Weights of a small transformer language model.
Size: 10 layers, width 320, MLP 832 SwiGLU, vocabulary 32000, 30.9M parameters.
Architecture: RMSNorm before each block, normalized queries and keys.
Training: 410M tokens, 5737 steps.
Each number is 128 + 24 x the weight over its row's rms, rounded and kept within 0 to 255. Layers, rows and columns count from 0. Numbers have three digits each. The size before them is the row's rms in percent of the matrix's.

# gate: layer 4 MLP gate, 832x320, rms 0.117, rows 421-434, columns 0-63
# up: layer 4 MLP up, 832x320, rms 0.116, rows 421-433, columns 0-63
# down: layer 4 MLP down (transposed), 832x320, rms 0.215, rows 421-433, columns 0-63
gate421 096:118105106126114155142112138119124201080158061094109146123118125156132172085137134089140133078145094115152147139116119172108157141069092059161134131161126105137131115135146162124167121153159159
up421 102:096149165120150173115108133107108115102139130127108137158104154121099111141177090141113105146193163125131118077112147151148125135125099108140130128126100172166129108101086174141157133135142097
down421 097:112109122141130168134120152098108092128103115178124138118125138143167105100135160127109102154137140110119148078167130128148156135136089121158123173125136126141109118119129112153175112087098097
gate422 101:149155155108117098122088127109106117114136131131154115159135152145091144156124150153114161111102083126156142171156164144123114167137120152123145138199125081093147145094141122088107120153133131
up422 101:131124167114114116128088171130131119115152134134116099126097130115113136155145122125109142125120143120200114138132149098148139096172163133104154124176108138084171122099148142118151114183130109
down422 102:134115133122124106123085134114120128131143143139118162140133096131146128140096154126111171117118094164098168102147168122150132146170175104133137098159128181141111147139125134116119156145115152
gate423 096:148160117101121112152112159150121149139152127152094167119103140151090151152097106103172177140150132096150146131120128149151136106108149163172172109120122172126117178151153147117131152145173157
up423 096:123124127108107177129172077126127124103148114173115084138112148106094155109110137144150143135081124108128145147090130099111128151130150151159161155113126189157143150134128086126117120087132150
down423 096:164108129147131145112094149091113102116123095192164166127134107089140142138100079183165158095137092064119114102141135133132130146126135080137074071125120112139062127108140111142131138131140145
gate424 097:124123120136110139126114108136139139141166134147086092120084169089174127100114096140165099153120114127117094103142143124104099155148136099089137126125109106129114152134128116093160110105086171
up424 098:111107128096151143132146166135097078142096109141117125120148157140055138117161159143118142138163107126130144163118094126095113139109108130143127105139149117139129145129118101128112143119168089
down424 094:125115146146120115181150118146086152127134074109110097146139096167147087160141159133097069094100106161145099131154111113130129152152117145133092141139116092132133115125129108143084114103143142
gate425 098:161097125132130135131096123162134109133111110141149154079051096123143131107140146125096110099161116191104129126101132114095130137151134132131105085127112145136114152102153116159142170134086123
up425 097:109107155130141114141116105149150121108097139125179132114068092121128126105142145086087109116145137129134127107133182136116146145132146132115144133149105115151115125151105113169154116111129072
down425 106:175109169133146149148098146155128149155154138138156163107137128117102117127112131121097117083118125087126132099146152078165127150127123138116144147135122137110125104157066151181108118089110120
gate426 098:115124106098098140108174144141140134129159153145097122110184161141099116144129158109123127153129131118137141143138082143082131151117151184144132126094096068125119158120111159128119153086147137
up426 101:124125138105141121121154148091147113137193167121131105116139135113129094125110136150136144121159167130151125142097120126109133121124133115145185128122128139131150114104144070125158182078134103
down426 101:130121123118093096110136092181130134159143161115106118105104138151114154114098141123123113161129077128146185103156154139117094161119150133115151114111146073129096116086115100113145124113106184
gate427 107:113131131100107101127111124132123151144149135115104142156154115118129106094122127146150125136144165121137129121119129079133120135200118118117117138136135112147121158163119141159112143114136121
up427 102:117096120155144112109108114124094152085138103159147123113045119132125153174130111162114167119171115148128115153126109154105167122141105157138117114150109115115105117092163103109073147115129143
down427 095:099136115114119114099154158148128153097126131139133141172086131151111165123151114093119096154129125036150119143091132138091095156106118116113135128137079147147095100161140105115120077126126090
gate428 096:093115134104107150131145144144092107173081134112121123140149133104078164180137109103126104121141134138094099126142155103138125139145167103131128092140105143119133118119121160125121145130120124
up428 094:091162123149114114119146141111142140096130127113136127158121135161177095138143105131139148109156131148151159125146179147131153103096125167133108165112102108088132148137134120139135097138112134
down428 108:147118123133112095129160171100165133121089115110133128123099116110154086125139159154145113079142116143135116121106152130133124150109155145112137145141142137116153136095137095167132117115116133
gate429 104:122122132135152117143135125151128130097132138166108132112124173133104101128115180108112127106138087142142105142159167169156148136158123136131131161154109164097101127142177102092140119129138163
up429 103:123141145117157109122139152133100132116130121127112159129159117119133109106159149136122135143132078142124130137124124124118165144140150123073136142124112159139124161090100115120110109113133144
down429 103:171131125139156157196094128164124141152113113126132127096160141161138154134171119109152139090128114115179113156122121126148115098124134128157162120123128112120103149154103109118107153152149084
gate430 105:132133116101131133103112158153161151133114128141154101131112139102161104138125127115150107076123120127133146154125140085137188132174101159184113128137172117101125137104084143160134118154103096
up430 101:112088150122118112124185142125100117150127137110074142147142126166095139153099148132155161148094089105108125121131139097171130136090159086123149123094135156155169133169149118103113137091145120
down430 108:123112147142151134102083140138123087138147102172131138147121140145130088148116121135112151120145149104105133148159158122157130107122116138096122152147137152145111107107166129120112130089101135
gate431 093:098113107114099139154126103137129150128153113110132120121069153135147102156129143155115110107123137148121141133053109129113132118181162110131145133142150134083155116154148141098127125106127166
up431 097:121100081128129142137096132121132111161135153137137132139124086165152188139122152155071113117124138105124136138165124212178142112141164134121113132120125145102141149155104131128134129143119103
down431 094:088109126122128131099144158084123168131143136130150117123091118141113159115143113111080072092148161154200127137113132156135124142075131135147139147133159124121153099136113142103127172108152150
gate432 100:151152121107140138094074088091111111131146127114102098098108168113085134139135145123081106158127112135142115196119146123135104079141134129138091130156133122097130135129090135115131101141164111
up432 097:114139093122113155103148138169134115162140097124123104077097149112132117116134129115110138110086127109140139137126153161154070093107164132170121131105129112116085150141112116168128110165129103
down432 099:105147111154167114173160149113124145123095128123100129112130100123114131112154110145122068139129127110126127114103125126139173139139090144101129150054111122125073086106107106135095142099153144
gate433 097:139122135104141102110093128124180144114106109085109163097092143109176106133177160107166178105107111128107142131107135157132089110130114142113085140138096159143114127093131160144093115136079129
up433 098:175102138164113085111126147136122147107157125155132137113125107080119134157096101128132128155155144145173170116116149118112124109057100098161116113059120113131117164133105092115159134110151137
down433 097:130147143126156108087128093111086125107100104142128147101134121138150118123125105136113151111088123091133106146139105171121133146155090129164117118098127129101158095133087121113126101103147150
gate434 098:129135122113181131113128113140098155114115127104147115122131152149120100105127109158104102154127105161100109132118082102121117107110095157142162128176106148128129168126104097132148141122137117